From a checkpoint of a small transformer trained on Wikipedia: untied embeddings, a variant of SOAP for these matrices.
Each number is 128 + 32 x the weight over its row's rms, rounded and kept within 0 to 255. Layers, rows and columns count from 0. Numbers have three digits each. The size before them is the row's rms in percent of the matrix's.

# layer 9 MLP gate, 2560x640, rms 0.0428, rows 825-1016, columns 288-319
098:146151114100147070110106178087161123145111102141149092069120128103118116108172095186086149156198
100:118119090066145176154101168141140124138165155097113123088141173141132098086119121081137083117088
101:143123141137058097100150177147119164126134146140106149144131142076159163083135120125228139093078
100:137105175155090133164152158108129136163138128195161046097091180176143156088165091127083125050119
097:147094116106121146131144123123091138088173134119121087117147144097129129089116130129137124068110
096:139103118085130187079087108092098108145099126085128159180104117163134135143131157146120149152154
103:109163165133163108125062155110113110142095055095165173183091097104161085148100096169081128136099
102:110091078119150154160120120138105143128128166165043076160181137145135156151102104156163147109075
096:140105122104143124132118137152090125156073100119120126117150058128123168089119112172175087116139
103:110162170148097115173076070072116098093166143103127139132149161091133105125156171162145174127173
096:191195146061146201110117145121166138155167131129081124083158118099171116148152082139122107154111
099:105126118153138105155106095171136176166108104172094197192105137105070139156067161184126174181144
101:143137106144113105103161102160118193153159200062101168127120180134068043151081105124137180159143
100:165151136118092114140140108112136158137148095176123146180170098124239139160188092107138107125145
096:160099078112137140110129107166140106137127151151121124134100049133120123085185187156092105163148
098:115071113096160136108173133164113165100135102048137101198088114126139114184119159071097118112111
105:097132087130195172115103163097118163104087155111093150136072118109139079115111109097127109153137
100:114160147167100071156094173113107151140170103122146170125137132149161138055143146093099092112085
102:136149132138147187126156151176140105104102116174134122122084168138164154112142123057128148166153
096:137121125144072119131114116136113165239048116123159097101129089106180131171104104108143150135125
100:052129121085126116086100147130101191145135102134152102122154133137110124071147102135138129162150
099:075106112165101159124125116121143190138180131151136107147052159121126121139068067120132107155102
100:163131090138178119143108124102123142123150107134138091104159106152156077067120145135110161154112
098:118170115115159137143059164166123073192144112141133104101160123124120165094160099126129141136117
093:146118131129135101144147122123113136154139125169180187100124076151141128063189173077169137134114
103:098107163129166127118159140130118111121098161107162077182102127119149100101197132104103143113090
098:158134178132109108165178090095074098107169114156136114126160141137107138082119079143102173126137
094:136094120168172166124127168157145130153146176147116113086089122063110127115052097151119090207136
100:148113028134147157108086111142130170158131134098176125124089128107118113107143175187091167171137
099:172150152089114110178135175074137101139204182139124141140124168057132109127098067122130098096120
103:164166143153110152102078135188104165110078124095081121087126166136135149135157086110142072140153
100:066142044083182120108098126136119145122142145103067100174142109094175177041097144173129144139139
102:166088118131140105156130135122152156126112196133120170150152156157137157159173139099160177145099
101:095141152104097064113125095156176141145183128092143106109097118113172174155075130193134110165127
097:157155084122126093134150087171115167093132133149209125127124146115125075129087102003106139163146
104:131129126178119119161080153149155142099134119163126078092141141066141157098128111164179103136112
106:113094137107089122156155146185186153157125129116139131120151098149137137129091133125088128132120
095:072121103153073172136146173147112136142065142185139102140107109140091126145162148190119092212138
100:099118185142161153160149129137145131168167105129139153134084138096060124083080181132078123127135
100:088117163128095169102134111106122205132151127140184112203187088157104097070125090106069125137094
097:166119140062175116096143115126164104150092111174158109146155070114119166128104122097115122122159
099:148131133171130120123112147112130140127071154133076071128166124129173044160089132128165089089104
101:132083104155120119166134190108143133152134107150122148095113150144077107174216047117168070123062
102:125159111125126069119135135178160161146142075149171091144136163113124188109125135140120098129164
098:098145156098124171118115110119198151099131158138155122163111147184172156123100141149086156167159
099:136119118164158166099135130093110142121090153126150109154108144115078117138160113177110101086108
103:144113143136127152135148193105106111156214107101102135138128118147137125119144110107152130068156
100:114146116184174132132114166122102167100176098155129181135089127147168180100177130096168122124120
105:161170093115190149146191152140123116113086094157147130151104148144138072052152138144118081106141
100:142172116151171166157112159112104133125101138163152134099118102091080136113106133106132158101174
098:094136131147143108130149157165116199140088118118104151147140119125113105092146126108135198128132
095:100160136086115091133137071090138138142145083159158098087091114145077130069118126057180155069129
103:145141104089168111197179086092118143148182079097136100159122113120111150110133132167144157128141
097:138125101094126078128154127114139176177096169116127126144110144081141092176142098109216184123151
097:107090126122090116095114199143117183127145114165098076120203123107100141128128141076128170178120
099:144102111154128094153170150115114119092057095140132129106078139125154117146176150157147130214190
100:115161076171132116160112106114151092089192125094118163121162175095152133110122130147157099087111
099:131133130113087084134097098201120107157121111090169079130131125106126103144147103127097104117087
097:107128105175171152100139116160091123095140160134128119175176144127131175115092128168127110080125
101:178107107090122110136141128152149200193079105125143174138145107059175120140125124135156160175141
096:120108172089045080121139088149120127137071139131116124111139113147095142189103085151090093133109
101:171190125151118113133088149095089147112149116101084077118169189144121079157206140143117150128157
094:107145111097147087158114140161128166186105105151125099138176061141156098155127144130133147095126
100:104135135091103092136159104125092164135164102098137125098105165144127061069117136133170234186087
101:180124144135122133167176141107114156178098183113154179079103121138180106095128112121100169100182
099:150132108104134081136153143094111131183119115108146171094115105147167120134187164137121086155171
103:122115104179156092171124181164147067137112092128146117140095148136228122148118102126171127133121
098:164137113128113100167094117148081115172191163132114096178178092157145109124107142136131148086049
101:159157155142155146092140141166112117079157042154161113139120163153131133088107120066102135107087
101:109108134177156123160076149104130119078081051171094123129112169143133117082145139174075115095093
102:141134131127079021085139119100123159101203082107089100140123132092100143104093083201059149122060
100:125159085142089150112154128152160076178128148072125115188191098126162126104126093108128118091153
096:114170144103130130117151150097099181160074100140185150123138141122109134128121143119135190188073
096:151089164100117145104130115177140179138097094146108091131099101136073122135158104152020080132077
102:109130156130157094142189127116115140088139087136179119184130174101133173117120110126109159057121
101:132151051044194124128134079137096116149087153141112085111164117139221171124137127092149089087138
094:194119170162075138170108160104136122124104072126207100125106142121106161072130078226145121109160
099:132117142127114159111163157110151191185134167114128123111157095160058103157122150134120130210165
095:097108174124167160093129215123095136121136077172121119135147163188154152086081083100107105121091
101:170104118137038101154025177136145170144084150076125111068178120120099234085130085141189123100157
102:093081164159099131210108107130073105130130077141123175111101132104091169091175085118161116088174
095:149171176136170123122092125112115108077102071172128135110209162149147134115073117089096163109162
104:158094102135111118124144160156140042178080156152131130184109196106112161159111129103088138153167
101:130101073141166134115133191134082182094128158081168121087111165137083086138136125168151146096130
104:216161101166139081090135129154115138149108132084185127128087100148104137146156064102131137163137
096:159147125107052111127176217149129116107123100116153137187071146104145140125105126162138113168125
103:170122113107079141154129184100157139118147077118221135103109130078142112122096169158107159142129
100:136110092087107092126131140131100102122114121104106119192104109109028186131134135171151177150119
099:134104147148162131137151127091145124145182163154127046118148169159071125150144127101085136113164
101:120123152151152137201173141094071110161188136128110093103178125160173125149093111141155174162074
104:124065169166141139151141173154177107172119144104099129140091077096109127122091085144100132130132
101:122161148155147160069105058159071185154114091100168114158106117131136092179117151170136089157106
102:172094146134117090102090120137176168070109128118126148154156154151101115161127061185127145103144
101:153094055094153150222123112169130120144150113122124144106120136090144162106142133152153116187123
093:127121151126112102103136032171069062067164163071140102167144074175115142096193091098167070117151
096:096142102140136097211144205153086155111103089204123138078085111117140102080173099119112163117154
101:181111115131122129098132135095137047089120144141132176111139137174151100093113128097097160115097
098:199148123149116120156176202177105129114189176138153108168129121152094137155131130128082120094118
096:122125130077127154142207091144127140171091102054137085151156152132108098122126138155113081153138
107:119119164101145100148216126220092105146151151131097108108172130127120091147119181127121193156109
099:129149166125102145116133171091087148074112133114122143133093155057102146128113105119154121133150
104:071140133153146131170130127096101146109132153089106168108115158102125197121075099132155143128143
102:121120183139151133193089073133094078136173093121114097097092142161077169097146108185181122120176
097:085099173133124145149106133168092144106092129142181173147093143135151136134133132133097143164127
106:090159132128073174148138118115176122140066130132145172157127098132141116096103145111094130098203
099:116161066122200135116188098087127098122143104195106120127112115113000089096133111144109119051147
097:067153152100071101133148156044185132132038094159177089120168113248110112095207150140111166183174
098:132110103084199088191172110167141180086075147072113148176158140066073111067128127107179149106156
099:193096170158114133147129107117164148106165100135077117154148145129113128078107151077093170102129
101:157121082176164143130153141157084140150169102117163106175116127147163112119115158100102163048144
097:105105117166101095078192130163123138197107108149132201128129153108138161114132152137066099080134
098:099192156126114150098083123079157119146164132124131182092092135163164153081128094088131089160142
097:167086122127139131173108068171082087230108126152130099141174114138121158152162142104097108151139
099:171074135146164150099170115121133128175138083126142116068146068125172147205073097095097082104166
103:144113090197129068111141158223119104113125136035145136117131183061131149124204099133135142189133
100:109158144123154121149088164148082142098110115124078108078127125105085162098076099086140080180073
100:123123072113104157083125135114099177146147152166135093122114163059076159096137159175098185136145
098:124150123160119123108113133125108182125086075104075120126038125119109107124142148152102110148117
095:104190141142077096133115073107096124097114117046187115163154124155137136185192184115184187172134
109:049125120083125122112137166164132144121136125087091090135116099154066164144127134155103174130090
105:129124117185119133088154089065133122137125101084098119173113067132142070084156139130131140025136
099:179137083096202123074138144116116162099145151244170104140137105147166163142102121103172116091096
096:137102126136142154097146136139173119107127149150147130150127068211095032118169082139155133172105
100:082154136164078137138195140137095136127103139126132088142171117163067167106132158188165113144109
101:166167192114127128090104120165086154121214099094109096169109146138077127108122118136141144143121
096:111119134134074102131159147134151135129101156160129125116170104130192132107146107106099106140082
092:158143153168138099130147107185137142124126163179100138161133131129137176100106122145189104170156
100:087180145074151164099114111141122197164172120112096127069098153146160169094193146184101077122073
099:137090091138211053161128087150173127118156094133134114083135160133098094103104059147197149146098
100:115136113166087186063132140109148114116170104160101142112128120164082144080150209138165145143147
103:135178138206133121104101112139207097168138033120153150126109137192109168111145117151153062081036
098:152122142152188082104132163159126143092103128116055083119183153092091112103090160126066122109124
101:135157162075136139088106139100108212144108074088109131128175109113145137135110147105169093104142
096:072165142127097093127141097128111123139145180148180101151170049085114103164157141108113114167114
096:159145163182149119150116108255090117091119103176147095175133099103128128154105098125141178157149
101:126136153137074166096074126125078171115098106140154117117093111148129079085099150136141057115138
101:179155130090107094149128146157196158120117070163111078119083044119163113109151095179111161103123
103:106067178150158109108189110080119103114116105143131159171141095096048108159124095112118032137174
095:110162067144188116145100086110132134089150119139111073138065075200142075143107080109160146128105
102:125093190107100108090141149139107142093144105171138125125119152129160084122150097172075069119093
096:161136076096120120143100180173114074189057112119103075142118119093110081086084155109123091063093
096:128086195106192165155111145097097068150174163146146076172113101136122118134171121124136107100188
099:131106101164123145130099173126135164113115143172049072130134110100121104111104138128198124127129
100:129113158117086135150185153094143118094127116129164138141156123062146114078145100123118122143108
100:140108043114143154204131102136177103159126079144153191154173124176167125156105135144105137117133
098:137108170079141119084117155136096145191089123089115164180097092134140155060132141164106101122196
102:128091073148123089162137170130111139070135115174116152177164111131119118174098123127186150094106
097:104193182114136126165142091225111151114177090128162089050106118169140125134109072167112158130075
095:091145146099164167118100109086126150151209124059073133146173053136129132120125147108127112038121
101:166116151074108123178078152118230213035130108146047185109109211141157195108140133167082138146103
101:085140109121140087089109139138085106145114193144119094116158114155144087136090120097090123091144
102:125145051128080092165153070124088125143162154118093152147164113129126154074186114151151115163166
098:129173114140163099108103186075113138123129181136075084151130046099155150082146164134174171148124
098:165177100118115109119154091095125113137088148150129118139126136114114152123131149150094185124163
101:131191189157129104149206094155107145149140194135145088131166139123141163181147164170086153089174
097:097098086154157107130120104093094131099087120163134167104139081144174112109079139163157105125102
104:167124074145133123164092106140157112140131098138099128203135200147124130153111140189103110180123
103:142115071173118151158170122155105072119087179136120115133094102155129103136119191160127107164152
103:109085154113113148138041160093148158165070150092086126137208179169136114095143111086148124079135
098:133120200155140093125131146127080121122078167113171151093100151165161146146127137122106121120088
098:147113146114177157146154079144077111063146122121097133095159132116092131123163077162105125149150
099:135140121117196110093173086113142140136158126165156156142106135126131165126110137105056173051155
104:163147142130105176132116118141132113133124108077143080087204131098119115100173173067158154128102
094:171076107147115063130168131085183162112132118150129158055112141114141122138083205125191107078167
101:138141085108060131103118136144146113116131139123116173109107084104106108099066131142090117120098
101:094109100092146111103178186113126085161088057135079135127175086105105083139154118127152112145150
099:226154176114138095079146151083057137093187098111133076074125131132138145139166119183106147115048
105:144137151114173096153135140082153146150166131092158140055109141058118150087083133213163154105135
100:107137137119132155166213082178137082109123151104161123126119087136104091153157131157122105075134
097:125134040128115149143199104101056063159119131095125170136167182077188110134100093105157097130097
097:161117158150167141114129124168093148136074157159119129088194096122158130154112141142104101157046
100:159064165106130177093148154143126164116114164158107111135135096108153161119112117120039133188114
100:222099120102144094142091094111156163152106204133111106152097080162114133115088128170195175134118
097:119183145124115104139123124101119169129084154128157094108129094100089114133142121122109085119149
096:146040076132136166139091119102082183077095120041119142201101100159152125078103114136116097162149
097:115122122110089076109093138108187176135124106147166149118137142180134101071128166114071191159108
099:162150128126171061171116177158127124126129115116124152100142104127126104069130107141104082156138
099:112114146167063144088113157171102196100085119050031108203133129170109128160137152108110153113172
098:136110134129166121134066078179134127098136113117144162124101157151109112118137053087168126128171
098:114187086154131130099080048093098131182154103150131147147162116107093170142141138082146133086137
101:166124117171117129128173123098151077112111123125111185138124133128093137027126148136156153097156
094:119097143062125082130143169072115192140175117097083126143060109120082171078135113113110167077107
098:111139068055145104121125055100155073121142099075087140111181160124145151156183162050112131112108
099:182095126194144144131212162135099074094070106138207187119160146105123147104078082152069196097126
100:078145112197120122113119114130166143139131182152144127096122144116140161115150155126093170138162
100:153147159119134142139145090203168147164139127163146102144042108126086122089089048118148079106106
098:129175157111091123104124169133122129091106178147145136130121131106171137131121123162194114133172
101:141122122151102153138136122106152142126203139121117142156146140118099119155124116105149107154128
099:126173038163164177095132109172117166140158119119096149140105140160158101201098119120111151175169
098:117177117141139138129087170123105142137152106106088109165136170140189143170127168155091121128159
106:119103150197175065217084117108140151125132150166136112071127148082147141150120088113088138170125
102:142145095184214098181103111103157134113082152121160114108070128134141112105137158134148137106152